Each number is 128 + 32 x the weight over its row's rms, rounded and kept within 0 to 255. Layers, rows and columns count from 0. Numbers have three digits each. The size before them is the row's rms in percent of the matrix's.

# v: layer 9 attention value, 128x128, rms 0.191, rows 81-127, columns 64-127
# o: layer 9 attention output (transposed), 128x128, rms 0.182, rows 81-127, columns 64-127
# up: layer 9 MLP up, 512x128, rms 0.143, rows 0-52, columns 64-127
# down: layer 9 MLP down (transposed), 512x128, rms 0.159, rows 0-52, columns 64-127
v81 130:152149142143104124109104103113087131160160179071107155171145115137117123184121137081112156123140117151108110106080182083162139172200119086111121147139174172073125062125158132158115197152085095
o81 135:118019190083122073186121211158113133101098119156129148133116111117141146103129099118113135137132134144135131138205161139092129102090085110137127113077163121128140156088156107125149160154202101
v82 128:178056143072161107122123134184139131093158061159198145106104129110083120153168212148182179091138165108080118039149140108171139152101089135126140112131156131127129146071184123137133095074165114
o82 135:101126189174163106105115148065125190149126210166101122160089154127159157129111103165133122156109118133140172134115084130125088163173152105083096177100041109131150092164133129129153161131117183
v83 130:046120087098137153103112093145109081164159134152106123183136092086110166145118149098140111130122103182183119126136135073160132155163098116106114139146099128190149149156146129156170091168181127
o83 137:168156122137124110172172192132171176155118127123154102154125160188156123141136096132079149120084074101071115144104133185115120105150089104169092134112113121156094162076095182048086127157161115
v84 129:151164101096123182134094158148120192103151116172085134169058128141161098126098104127134122180104138092072148150159115123146114101203127168153134196088141095139129189156150114140138098147128084
o84 126:118137112134140077146170195184162101143082128050129108111166169076107119132204138131198104162151139135137107126150178065176170105095109095158088115099110135175137090097091081136107144098153163
v85 124:105148063144112129102103117171085131132100145086092104127104117200096136133174130138183146164179136105106105104124119121152146075092157161106115142113116108150137064123107098114101166099106123
o85 121:108163140106107123160149114121142064135153109144143127151105130038146078140074059129127104137105137138123122097087150185122155174093091068122158107132152136137116156186067177103131118232111181
v86 118:136160148104109126069110098105087085149200068090121143149134133111125096188105084093137068173138089091112148101103103139063207105073167094106184104115132169108078157114115193117195118104114121
o86 126:092113132165082073146126118181208139076063132130151170138194134131109136101168126157095158098167182118130120120133141106147158179177151142140125113133108111125138165153129129155144112186156147
v87 120:128174064075138196129137114089144119137134110088161149135097144122128150118136200181094119096075142124185113109095097105156202124118185145096141128126149116132116190127134100137120159103097146
o87 123:130119131191159153116142109201084161174140152120066155076102147095137107157142098053113104118117111098089154093088154132109088148128114142145144144161155132159143035120121070109085081130107151
v88 119:112146202126123102118136146156145085125180137150135153147105112097141130141062171158144113180144118107121051105120147076111107159098151120125062121093138148161140187165094124135148144071168112
o88 113:105079112134110144149139136217117177126094169132101080111165112122123143153109085127115099125109130153106144160113123098117096166153117069144160211148121163047090112114138180197137095179119159
v89 128:137205141127167142150116126121108063143109121193212155161107186177126076145138145098124119181098159159125157182105121094075124147138128171124102137133120101074097153086121111183118126178113136
o89 127:093099134090101162138077112182070176151124077105155123107155180133065107110088126118122122112144168127143134091140112148201133153090132075165123121162101132152178084114072120114109149082159161
v90 121:076144118161132174099144124127145094130056116124110163079128088179108086165168126136188114084156138169160149146157175093128093071123130101166144181156139122101125127159129135128162154157109082
o90 125:174081138211167128113095119121110099147208145144194090148114169101102168128115137083109109137110123129101110117076093142150209167060109126120099086148168100142117102182091093134107132105107129
v91 116:106121109144094104121115122084057159107068156083083121093102191184165158101150115149122128167018137105134098102075203081140152126148157098168136127090098116167139110140128072154145175213161074
o91 129:192179160131146096184181118170129051157145101149183073118150129125115151145124098104111118110179149113127161169113110123109064145153042155141126157151130139078174160169056135128142139128100167
v92 127:130097116090164124117083146145160188161105096164076121145130115183145127141133151194136105135108128119079147087141118106157086155134124111108147161109119077107109202100165165155118133169143101
o92 117:123126158122171095089176067163071067129112118161167167152124083110151130140108126144154177160067075167141179192084138132156174132168119162104096145163079158191125104104105076131099123074149150
v93 133:190128082062113128120117110129099087148135163111168160195083093106090111120137133238162101133087141153110164118110094158108124117125153120160086174119128116131064073112141166209128134160142174
o93 142:077125232116124140128117095142131145177129124124154129086108187140136103126142142110114128155172123130091126170121126116142179078136109145081136140140124129129153164093121087098155161143115083
v94 128:147088107145088118145117146085168125105110111061105149102088151223135104143094155081068158150136149202105138082082152083169134131091126131131104147130132167153137131175093132214168075189179126
o94 126:184168143070158099153078104190151129104113134136132105098128111084165135137136079128137170161188093122142055131124082204105132111204132124144112141110156126130108142095153107130087164084156159
v95 126:104116143183142150090120093164112138144097161159125128135104117152107132087179149157081096175103152095128183124163137128156192094149089072096120070142129085175113157161068128128172124107147180
o95 130:150116126125180110127180154105128133139113050100159132131141133138099117101094151069124133080127062148117087145124159091049148133119131134098167220113123152105126092060173088119158176153125074
v96 118:148127129124119122123151098064181123196153091138076074137122108110107187153110162098123123111110142113098092151106116118160173088154201138182122123119117164143072071080105115144148107066113122
o96 127:100100127146112131112156195181150147083126155117164130102122131132114133144120112108120168232149178089121138176174132152098108152114105145136094110125069107101139104154154124122007110170117121
v97 130:136130139120182085094121133126107027106161101135157105107115137098131139186190080146119145131049173127105148092177147118110120115093194134149108131095106113133160202125109136154125076182126112
o97 130:100170163120061120127131159105113158085124117151159205135195161150185137093093181142119132137201108099167111132096102163207065176131100116131186155159113160126136148129107094112118134076117167
v98 115:175176127114151125140099180125112131143125124117133105121188029180108166112123135131112171068128136126167114119118166146123158100117134171097124116147136192126068129176112133178163054110141075
o98 111:093105134148167084185139112129153149071108135140126127115128170104130125153125129148170101109122126102125098162097127117176123150160075127161091092043174114160149202167142090109121210156096098
v99 124:172075109084164156112136101147160081168158112107130147131123173187092164141089135065138062078179155133108160181128116176141129116103124120159082072158087148149149177181083089187079150155089180
o99 135:082127099173115131104121124125072138083150126143136078146166110105168147091130160155117172166119122129114064100125159169090125133138172139139136168086129103185139110089088140121136118142095129
v100 140:129086146034136189173071100099065118156109126085125115155088087147135103149159141091127162113172124152155106147142144105111150099132128178170158070129116106166168090075145158105128109103167165
o100 134:127142126203077129133088150136126128216086165207139121079092157100112104166146180151114166157128163096118083125169125086092124142112064154115122145131098118074151157152136118160068112131159110
v101 127:118130069131112057158154138132164138135087139108105107167132098110113084148149043144139137168129145195144143107101100219138104099172143098108097148120134158057181142163130123154071092145144098
o101 136:115163147117120134067075106143185140075206127102147124131168118149109122095123189145086026154144178136164086105127179110150095125110105110130099148085083142158141142121171147073108176083125124
v102 131:112097146112144157133080120198165103094122117084097117030147100070163117162155181129160133155090137140121094146123091169096068121158113127130113106143144112127117072210125153165134146126132108
o102 131:109147131163108086141104136076092113121111139133185117179110154142085132146163051193117150118149135109155153116120079106167161115155158139156142154048152152120112110058111101087107105124177116
v103 125:121189185064112135111119200094148085120124127157131124109100135081134119139107150085139082116141178108083170126134081118145124137240129137055147148083084184165143101110139114122107130100155141
o103 127:099128124147099111095146163151144192110134132099149054208121165094147112145153149123126137125116122123150146161120149105113139127080089120118122135099137123087122145131153120116153134131099090
v104 124:113147039124101100118128171146141130199116082138156158105121142127115099072177138078137166131133134111058117187158152100152139143136135127094147139135160133173146173123122093103130110188124144
o104 129:177150118164182157166176090144113130076100125116116154141181154179137141128127104138153061143114038123134138176124139135095139166126152111201150066150108092121148107149137133137169156139151073
v105 126:136134140170174097187130123168125092106119059130077135137174105126102163122100136145073108197146135075080095077115094120172134083130105110150152103102129143104078138089163138070133123189128165
o105 121:138148111078164136075129133137097193140186193123086187197168144134095135158115074119144162093155171148165114138148141137162125142183157148097098105094143103088114077139142072092131128068154148
v106 123:185097130093169173131141082112104130090077126156094117116159122117149152138144185148137121050130117126155151118142161149137175145087088089141153176099150151077156109156042156125145122152140108
o106 133:113161106139111124075077185146127136189156106113145084129149136109152136142094103046096159156120171167114184187124106117154104133144129231146069068114152137120102159090172083160096180110140104
v107 120:159119082138160112143100133088057132138115128175166137150135128106077154129129106161138144125141159143106141162084121141109131124080136108079171037144157093092089135185169117097108162112149125
o107 122:101132142086096119071099088155129181127129138162072091084096099163165163114122112090072135136142138124202136095142150111131107082125157098141179154164168166126139143148116105123160146195092045
v108 125:088115117172094140114168159064127090147125106099078155212157093094146068186107087161115075137068109117142140140108126137091127119103113153082188122119165115088162175130143118125125121090179112
o108 127:166125155116118092094162185197130131077120138111126069135083099217093127090167157057106125123172118105111140081097127161180096110106196092155086133126119123143110088091120191146130122152151179
v109 126:120115175166136139074193117115147132131151183181137139137142145102176138101136162169173114094169128133079124123072063127125150080090075177133160107088118125099134090111166128153094116170114145
o109 130:127152100090109177126155156133123097120099123109115066131165116212130109195093138123124097160058149119181106127143128156130130094162158104107078137109159104084165113143149130071137162117147150
v110 125:106074097101072140092103143153096129153090162155112102078125130164094069101119121076162124123077125118173141148087127105177128114131148110085115154098132106115157069207100171140087085105108188
o110 124:089112145134107123148198122113101059127159105129118130186167095090190108128132121108109079111127125099101131060221114126095146116134077130126102113159171148130138167128181155086057116159126145
v111 118:144120120147137125099152093137097168184121106120078101135136231127112118111133122073118101161147092103116126149070152181098095142155106118173124122137111087062093069161104089163148143117147117
o111 132:123128180122160125130092135094124003147173135096101143100108129174061138123118114168060172206107126110112170138154140060126130161099133150094115117121199079133098156118101146054175174141126098
v112 120:200108089141095130122105138116075094122102155146177106167145122091129072090111118163098109142112114099178133088164090059093139137061124131141166164148156097131189146147111133052097171156155138
o112 118:062136089101086118098152167136098103163078107082079133071076157199136136157141117124118118083157122165125138135122167214116101160163070089118149094071170119141109095063114147154118137158109133
v113 118:113161099135152143158116144106076096160155141144149136113120102147123047112089121147108112121182158135147133090155133168162118116102141132177112087102127175149142150162124096121157117177078108
o113 124:134075142108165125097068096148163148134138143116110142171151153139196155126121105109099135094124121146074097147159165145111167099123139137069125150147172125097158140118057158186110130109162138
v114 129:098109094109093164140115111139152030105142137093103148170129128192126103089150114246103093140137135124148153147169149142126129132162090119144109110089120146112098145147158131109083202054140109
o114 127:156135099101149150130199053131095129112144175129122133125136134069117148117089134038081127103136153159124104174126121176114161136091121151134125124106137122101105200070102142149172124115139084
v115 116:187165124147106107147107128165141118155105127111086041151134060174139165120126154085148112078133140091125152123063142113155159161129104150145124052097164094121124158093029139128130078130160104
o115 125:098121128092150135097115148162129103119094121164148187135098236132113104139144128187080105101064116175106151154117101146067094106201132105132131127114109179124117161135222114155133184127156146
v116 126:130090097147127095131119127144144096130117101047114134157089105121134195111071092095146130221176129143108138143157112127144139139028150115126138209194154125182146139133122123106171143045167161
o116 125:104159174130137139105161107127157116127144163137104121086162110105091133139182085120133138085085112127162115130113147164098115071153211180155159125099154123119131136142139122184097171232130147
v117 127:172118148034077120109139148102136091168097137083113120127122110105131162144109130153161122136108089116123141208156112130145126118103184092120094157069165169149111107157173095086081104128123106
o117 136:117179155203132125131144180158174191116173100171153125095115135105074099102126127087140082169110079100122097143158153130128095165157095184153162100127094081159130110111064145104158103133169174
v118 123:180123176105121028113101124108110162128139144078094104125112135124153095083133118112163089177106182125165111126109132140105129140126080172104127121169131165133107078171149147125234148150126126
o118 138:059146136145142118109200108144129133174116117104126136141185138124145124168150160135074131108174068130100105094080115141143089154120190137115135184129102114089093198177137118121136170080165122
v119 127:064136130131135072116103099101069164184114148151115151137132093120096158133115108118133122063191132194085203117077080089096145117129192158175110178101148094129149119094144110098122127114168130
o119 137:135129142143148112112115196151137136119159133147158118102143120112085046099111159143086171107089143122129096109136171187185112155120127116126184099165134084148092106206154144191151157152117125
v120 115:103039179138138133111141161122189131166148132138086146119115133124128176104135167139152105201137164142077185093170230113124134130189136134169162117108143100124145156127066140150097104144143125
o120 114:080150134099140127133157125131133096085115094056164129154138123079118141142116067101113197139147063174148080105165100206131134089081089142045111157141093096176180155130185189112110129127125136
v121 126:094167155217102112108081111151062075080124087112116158143072118079153152076124122198113083088125140088123172179084120105146094140111087118103087097127103131145126116110127086118104073136139111
o121 127:212110164125091153102217149128159130113154098122114090177135213142142124127075109108145128149124151142157070039124141143098139137182101174118152126168139143164115077161129160172160183125082153
v122 129:147099098199104103108152181130149172124134078124048130180158124225159083131097176092153110121101135115164132140111089113160161157113072124147158129096111066137130158161125147111116119110133122
o122 128:140188101076175169115141115128140111137120143110143154155126135122148127113144084091073150122194110059105119088137119130097066110179122092142090156126129214124120104139141114146117104090099116
v123 117:119088086047136094177103141153107077070138078108147098095120151193102090116157147059081088119139096102069131145116176138113139087110109089125066196234118137132125121092135116110127122125148067
o123 124:144118153103172148122164144204088114164194134145114165148123108075111151091158129165150153138134221148195110112091091122083121138153154113174150091042117075080121112091147157139146130191151149
v124 129:171104109155112100132126118141111153190152090191121144069123094116080114114155054178162096145098112140185069154125106111147151131129095104172156107132086200169139163087176122102126118088154124
o124 140:135174144123105129091137115160153144067168179164131118137159162113147152117143168094093165150154102095094162111099175147116150106192117178075125126122198122119158059162173113081122140136117092
v125 128:155161142149118110124132131149115115074134152104159189139134066182120151151111081118164107053095085071077082156083146110077103157136130134119168131114162121128162176093129160107119112176115189
o125 132:084202156122167202105176125126152188184153132134126100133123148132135079124118120173150129114117166131145155136171070121161131102122116123138189112180105172144159174081158068157165145126131108
v126 126:096158117108133153125152121089097152127101121021178113141127091122137125133133174125124118198186151185083123129112123122086107154209129120137143139092162190147091164094104138152201133063082127
o126 124:201072138156121118082138112157224138130156143169109176136174095070083107153094110149114114131133159157144144143147118146148097088088117121162090173202110111113115103175135113126114051178144081
v127 125:174127141205150160128131144101159091120164077143132092135137100120110107152157120048163137134150101167117134166122117123164109121124105119169046170144142155144096158109108138164117182154160128
o127 131:076099105130105158121076154141137158130086157127165146172089093089097103110143115161125108141095164153140094134094091158116151101120152201104100116114160162127158096128132152099112094166155110
up0 112:096109136116118102117129090160094146174144092137095081057140094143132082125212135105158121133145143163097140134159145155136125071152182129113102160095089184111081117103072102069154129181132137
down0 111:127109163122133060164172146091137155098137132183084122171111121096141086139140108109102140148061099111099130063092125099104124132039117136101098161073079104043080133127116097154096079179130169
up1 106:153081124122114122161137071136075121087142106132089117152118169133104153138122127153135112176063122144096173065119114184124102177095137110071126129152159150154098089139186071166130148198096125
down1 101:086148088130111164149130148149084114137135093090102074096077146153194124144088161159129102116181172136133115141108153167125126120105105149108156135109168162108066121152108144112084146152040118
up2 103:151125107115104187095171142202126086110133102136166148107097077150142119156118099177138138097106115170139123101120128106132060111092098187086141157138159129144145107102123135162188136197121144
down2 102:097162162108099110069064179150110104134049113101090103099120110181118090035060134096155158133123190161106107142111149074161107171127142115136183131146148107112103143145129097155057123142128140
up3 102:079068096142138147107104154129122118075136172146097116111158155107144210192098049100078150137112144154148133088128113140148111093169113141121149114140101145171121134155184089142127143114171133
down3 098:091160175153054144110129137109147181161129137114070101085095143099107095111134085136130072073078132095161130121103136101154150144082137147089130077171099092157123104131153118155074063176097115
up4 098:120194093192165147133116108190145107130112135175138135135121128122150226089126102192157132186088126161115141118202094116143107079101159181119128134092139097119144129107146125123151177121138184
down4 109:138078184144111086147127105080152146151148199113093049171112115130075146134118088165124143094161171121140162077087160099168144152139128102043092166187138070125105153121132103086076185124147109
up5 092:164115144105132154141160131134138115117069102140166087152124167114114094147103186200036112175144076084134087098096160171154098104152133048181117105149142117150176153112116116106184126178177114
down5 083:109143133110180195096096132214064157091130124134081168153089120109089103190113152125139095103138111092147174119108150092096083214170136167110125111154127120125130123125154086115116114081135116
up6 115:151154102161123108128131150126080129119122133106109160160214064099106138122120130110156109098198130150153089115090130079133115172070104165143219124143152167144160108136089129121166114112144122
down6 115:144063103089134138114140065097111176176175149117032162178128155086111158063138124159178138142125132149113107125130168116105164122108150160167143157064087110105112143144170135110083121129172098
up7 099:151098095122084163111149157131155121162110145051103120147153076137133160176116153142140178145084105133140101152091132128143049028138113155106074129174119178125149114159135056114150097138165158
down7 098:121139115136130091134094107122183133124117138113147111113176126136120149143105089078177045164199165094133140069129097173169147202131098158088130174118182110098101120134184136159142167115064178
up8 091:114111088182105185112127191162138168134140142176105085196117118164158119202088108110104201126133077132155107128117144097155142072140133121103111133105148178121071138177130142169112099150155063
down8 098:135104136164159127204142178140148136129136165131109185141156175179126129087127164167094165155149168128151155082103117138082142183145123073145130185118093107111100141190179122110171131123084159
up9 110:188157152149102093121097183138160088181103128194153153109148092134150156148139093168076135114161112109101082076091102107148115108104114098145120156140129161132058085067182148076148152131095074
down9 101:140127123134156135134112134069122090093147112093205142070125158115101195070114159115125219154134107135106105082129157147166140113091119134176153121136089106121087122156156108083141125146038082
up10 108:194181110086124141139094115181112131144112099141170183107156106069082140091150139074099164162130105128173076113077144138122096082127182171129147115159106162210211136154132070101147129125137158
down10 103:121139102116126135104102069126109138112153155103110161166122097198167174096140163145104113184094144113142133050120117116191098134151152188098093133168175122119096159147128121159109118115100154
up11 109:190156082187128115101179158123120118156082126141165114133185102144151163132117110108168134142174088109137128160128133146160143091151153128175146186097152162116117113185097113072122178109124106
down11 097:172148185102122076181142122108135154055071095120086149159130165150091132131059128143104127090074062085125105168197085081093105090142108099180171123095114113158101132157123153096113143163142083
up12 096:145130139137135121152128150122170138134100125090118088127174127160083138126169138130074113177108142227119127080104177108080111123138139108158145162185158108132118099157148161123076149175120167
down12 091:137102153102166162071096140149096133189096096152126156168113151179140098100123173124178086172144095101113097171110113072112150192123148154142135125084075161157156063156157153167150114141117044
up13 104:089081087127161161146170130166097124162096128160160140128166085112128098125135131151109079160144127115079057103120119116144068123095136170175038143132139159122155110166154091122188143104114141
down13 104:091162094115168131196145104141142138175116105132145152184145060132167105130091152147121148092145112109072124129221072112180081112101146120121115097164110106178145075130107139155167125070120084
up14 095:133150123171130053111145115141117117140136083191154128103133151140131081103115065125078121118114147132113097109135108089123165100074174092151088071087120162102143062142166097101178116150093162
down14 091:147132161168174113138116107169117047134139168109123097128139118145179122160107134157115162124182165097159155057105149142129193162155114112155144160188077102089038125147162141138128110118163163
up15 094:145151180138117158159122125123064124101160138110078108149127128091067086139195160130139151179167160149054142111085130140134126112136106137184109220149167165134134137161184097109161099132142116
down15 085:117103100197141068102153062129116081110075132119156168135116124166098131146095100159120155155071105128127137118132119111148154143123061104112140126137146052152149088175125124081107134085101119
up16 104:159117144153130103131096156130144136129116109176175106101087165053152118152092081103113099093140149172100121054163150167077142108173159142114048097135126100157081102157191118151105130130124175
down16 096:147117171127119165141110185184154048132168145056107118083121104128163157109109117063109172113147077110105089146118157108153134160129146119126121211117095114146111107146137153155100121125149115
up17 101:126058112144108053141150134112129121118163069146092158141126087124130134178129118199171136152178077103128066161171129141086141159125119100098123146081158151117076132099118120091159096093157132
down17 101:133046123112159144134195093121116133102177108208071123064078105181136099170121114119083148086133133121109119166110107162090104122158190113163147161115094173131110072118151088120115158166151081
up18 087:151155079147140106161179184130117166104075092133162063210169185113152099139156128140084123111087123122054153162078151124150115129142162149134152125073078161112181073109130115148142156106123102
down18 090:123162147107073140091085046088133079133133138193110151082106134124138143135092142139134083137135162143186166084124162189144065136186098161084173118104148119130068164121146169100094181131098159
up19 114:092161109227121123096160142118189119132083153116096155119109124103153169091161122131102070120087155148178139114190091113118123104179155127158126165101102103164175131139084142084131199123137155
down19 114:024120101082096150059161106145091158112123112118105086109123129170191134143158123180126081127135123133103111127177117138119095094130153106171146170075127106172099108115070141166131146152199098
up20 096:152090102173087124159090131125086148159148106125121154108152146135148098096091139155172106146179149148145154185075144130141057143089137118119097047082110099088151149130147072175112128108167143
down20 090:141142086133173136133206103197135160104110126092120168149117104077088153105098101130140153108138054141172157147097119061100088128141130119124113151159134099142138076149127159078141145083112107
up21 090:129127139159098047097104105148136085150086065159114131133162122109140227085156107138077121139053112124143125095180119135125084173155127056146138114145158124093073195102098112104120124137125129
down21 101:124170096136163130072145101138102138090186120157098127105158137174115084159126160151133132066144135183111151144156113208130188111093110129127147095121091130138146077116167099135112153106180093
up22 105:142149091112105164089102174114114128154102159119132082087122138140113126170141073123105111130190144167184147086110153127125168135159096117203091135121159155173130094205182131186123195151136082
down22 106:162150142094135103090100103099117124103141122178189112128116148098128062139133090089123133089079104125121082120152133152168133171119158140082145134117133208131135127071175081081116163130068208
up23 090:121111142114110119110129107136125094135130122123182147172129136154146147104158184187140129116041102082095165130087105141166111083086096182169159136181160131204117181118155139182136089108178056
down23 089:159127098140132135139133178103127145123147138108112086083177125102121080153130030146115099148179145033113126126115148132182102145131102184142086102134040102107054152134124140113132146138080181
up24 094:102114111140164139079166151120234144108085159156170141146150137165184154109101135116136084083103165195081113230094158078129155152101123162110104162166144109092099109118141162159099137120169131
down24 096:129161072180100107126070174055114108072150121101128187104143140148103102153173164073138133179144074132189132085129165172114084115123161071111156136138156125126141133143131123129083112133111152
up25 095:120153127061095098150102105093138140063082106151114154115091155124087103146161188087126125142124090166097109126112077147145151085180138120184097180131092102138127114114160128165156153196136166
down25 095:089132117151163160138185110139075104103154108104144162142121113098172165135102108181136089160126130146121127157183153058129111103127183136151133159092204126122142077082116116097101088069102107
up26 096:174112121130113112130101151166119161139120115204181103109141123058116156071164091094163162144150167119112096102126127156095130144104132133140105110139157184149090107174107063106137071128135151
down26 096:146171117152159113129150123092142121158106111115157119105121166099158130178072118105160076079117128147135151209121187089177113052103177057158119094094123125059155179085129149126147075056150138
up27 102:172131059136147118167103110128148193150153123116139175125172145107159123145104100132130092139136112225148105158159142122125148138118124085121097151051119133117029103171139107124170156077103136
down27 099:098166113148156116087154161170101086097136135118133110193159088141120165122156176142148149171096136098128115117181116109082060113141119158086168106146113141194190102092132153132124032109141134
up28 094:146167119128105139129160142119059175154112174134133153098105165085129170089199148108104132117146096127128103063113123121188095165145115090097113103167160084139090185195139141102097149152123151
down28 093:146112132125128157102073136082132128120132155101128154116142139082122123184120096144145083086077196140140093132153117184154070150064150135141140167140174118124126084101134061136127104132104079
up29 108:109133134142112085096140133148133139106136137170131165112103115135136065160072127122105125158149096141108114093101154164164142000133144099113146121096138130100173122151145136143110112129159159
down29 116:134144140125087111136044106151148144164102121115136150053100119157125074144110083173124068075108138157152135104150152126131126132169142074103055138121065109126074064153155157167144102134156142
up30 095:120091095052080139173124104125125153120103129138089096156095117117138179151132148144164116170109067187135145128115125150173102155113140229113098166114130164156153122126155130147100164165120140
down30 105:093151083120076133137109110066101090111092128211153086145103099174122100121178107125143135123049136139086146189090092114107161120088100153113128115116077103147144137179095109151197173172136116
up31 099:225116126097128101083146180092107132130118098086139103086147114084152122159038119115111150157087132117100181109134120120149114150120147187130116178085117194112097108119109116157134107203079127
down31 098:098085110135133114180129137125096145127136160134078156160134121073122151135116168139061131097189088126139103172137095188124142136168135102114133078175131137131126132100119120060162161157141142
up32 091:099137151163113166112158110104145139123075115157177137127116143138107124149094133117147138152136180142087148076037093097154146157068108176059136142072137098152164070109143101165181177163173077
down32 098:072188099128081170086103082101112134146170186082063106141124176122116068153148120134156069054126127201125111111117137101136156165130134110076158156148152085066129149083132126127126081104122097
up33 093:130074125131127199137122099123167132169123072111090084154119143040142141094116078109183129148048095085152090163163142163113111054100147138100122147118094109128121195109158152105104075109176085
down33 094:172168149119152184067096178091125139104119142121078173164111119161082142141157176095202085122121153155106153122137149162130166200107180099159138108179158122091114097173156142107107092193083112
up34 101:092120102151126143097183137134112134153160131166145134107122151137170092132163082125129118123077106153131162068162132119119098123133122093162095144145105120105087131144131136082181137116094061
down34 096:136146127116077116144111142155114133078184085116133143121118117149105102112149158125181119173145165101136127119140176184160078126085114143127174045116133114148163151147130059077161128173157109
up35 111:110110143106094084097133099169076093171184131132081140171148115149127093145176091153135107111095125179142148141045141093134188164095100129184141160089148130134059133150114152109201155095128091
down35 101:148127107127153098125134155082197158131125127105122131082139157084101189116072110119153123132143113063115162086113122052131045148156133169062138111187155120091098131135174119076142068062135133
up36 093:116106139100117151140124210187137075106132149164156127132131129150142105195108086106091088179153106124163159129139090157073126162140090159063152148145132125139096112123076084178102103120156156
down36 089:120129117184135113099127127010176150115102157112139125126088139093136104120123109124149172074173098092056086096122174143158120141125117134128098161166124138109120176132169167092213188132121185
up37 105:161167145178084091140120094148080129187116161105133079154148138072183162071105102121100124078083143164109098081138181124174148095141150156100129177114131132130189050156141128172125104163146117
down37 114:143125140133114156064164112130116154148095136099112115110053119117137094083171163119146138095068136105124154115107183128152121124145055139076135098085116100164072152121107102098121149092112141
up38 089:077128132105101143117066147095098106158165130067112114138190122057076087122155180077149075137147111100091140146144115132149083115155110133096119139165161129135098113153093118108100143131125128
down38 090:124115126091131122148143147105113114106108150153108170131078124115219158145090112150084171113115186085217149129124098138161146120151113127066142149141107089120148145079160149138120137108093116
up39 103:177117151110109145132104124089095149119112099175129099137139147096044133102099128057145132085143053099096095125060181105081123183152172071159119139130158157084148178133142101113095135113101112
down39 108:096129137162114107145151162153136110058106123163085149141081117105169166096096166073145102121148185155112155054062185129178154128137120164110103131120113108116117096151121124185121096154099167
up40 111:073128121161093169166114157138109183111151079103147091132093118115140158083111084128130126157148023164158173116069136133133177127127138188159128205046078158133128136158131118183096109101160158
down40 117:153117112168132149134157168100166181155082084133194121133093136096074136163123092154145141166094152136146139062167090140139054121090169106129153133114144127157120139078120166136192164192101149
up41 095:097128066102094138138128122151082117147036150092148124164118185109126100048146104170107091131143148144111194124123150120104126120195133144117097159059100134133120121164112178112147102141092069
down41 096:145110121175122178128112140085126029074118142156131123140155112128117093144078165140128082164081109103106136106134159150131141194183114118163052128121123108112143107119139132158123128083093089
up42 094:177111102116089104118135120124108129151113121118070139105147105136144108112176077193131196093159119143173127160060133167195125122147129177159164112133154145145142167130118085119219117127141141
down42 096:134122095118136169157178109172124149131131096149116140166194087137125139125113153106097087167138176080179155122120074067116080155176132050129114158118147093118186161158148144125132105096142032
up43 089:142066108085132100037081166159136152170136068108164142151113135153147145096102140161159140153117124067175155097134114115123135103157152106142095093159174126107117174078115126140143109165114108
down43 090:109125138125147131087051154121174145108117123094098086139117182103166103179160116132151183158199162138127094123147104126159148108108126059145204080152147094091095105118159155130120073171084128
up44 095:153150136135086047100104175069132105088111121113120113147201152136176180064087111117135132157135157216154125092131143122136075034117085134099144121098061158126125116133155135117174135160101087
down44 100:131155111115127140154130131225074118147101175162119132122139088093161033170137098144127161144096112090099104128094156144141134158140094140185098152105084138134093128088134079164131135125182067
up45 094:088134122081108152161168097145215115139100105128080114130182166115180087144104144062074095107100130125175143119108075143115175113116145196114174176102181076126135129121122141149077128156138172
down45 100:172143121160175147115181059177108119067144062127150125123150158117124098091143105097173104167120075098160141176113111117103145102160122144099164140177144038096110124162106178158072096081053139
up46 102:112137155198153101088149124138163104142094121120108100105177131107121104102135141137134113092157110164165235140127114186126131088095130155125098103137180180133151132127163089110145112178149122
down46 100:209138129098152185105151074135086103141153190112116175121111161183147112152116173201185111187062128112128093134149134130101128111110077120167169152173094151147131066075148169131128149151167186
up47 083:092156112104055104162098108091145136112189137169115100113113138143197103167169115080129089121104115139147162126121108175102171109150080139120093126141155179110151115123104205101138130117101154
down47 087:164106150101168123117128097165122165145124167058129147064164162157094121143055077146133120150107147131123163138170105114134092060131184148135151124064101084183073095116104087083085095122168097
up48 090:122088145133087105149067163127157105146138077141084128187189109085136090124128126127153133124158091090077182086144090140119111115134173122121110133126185063141152223076076142093176065107133121
down48 084:167161120134186153113121142163102170184112119090109079113156223182162046153132147138111094138197143064100111112130142164125164124081123108184166115130101132074139047111112121171103149150154152
up49 109:136121156099166137120125099141232125152154082146131118071098111111118160106159151137152115135129161131100184097141131125140108173099153125116075119045096133129146145151097128135150119106076160
down49 120:135191169127160075121135111077144090099103089158130161178166135144105071121133119101161071124149123160157228215150133155133117114172137119147134130116142119106110112124153126155185145162155091
up50 101:112088118102095099123113115116140173110154116122089158132073116142105170114191083149113154092127111165114118145120132114083086217133156135128023190127131084106112150138149106137124121113150092
down50 109:154128098134146168128127117073147104109079104142100224120155161108077132153174111086142116079107113082176124141126071158164068177119137125110151132116102145132127095132137117154155125100106072
up51 088:123116095108064150086126177131102126171117084120121162139137084143135169133075113108150097094097035138092056171098163081127185095129150100084144111129109119059149156121101195112099137095169092
down51 095:171115098144120124114141145087163128131113126152176186187136130088146105165113152105137151151097051154168162119175169140115053132165171163102169150129155178122125125160168107161117124077138142
up52 087:115102113080117111079146135114119167135134164136092103181120064119176122108156152106097222192135140112138132090137143111142112123095108137152117125154152150168143151170142161157132132176132105
down52 090:146143065148208152153142106110115116111077097077153185112110200171125174130157149175141126200160111093170112160096124139113143159129145110123133101141099052115097183120147118122068167148084133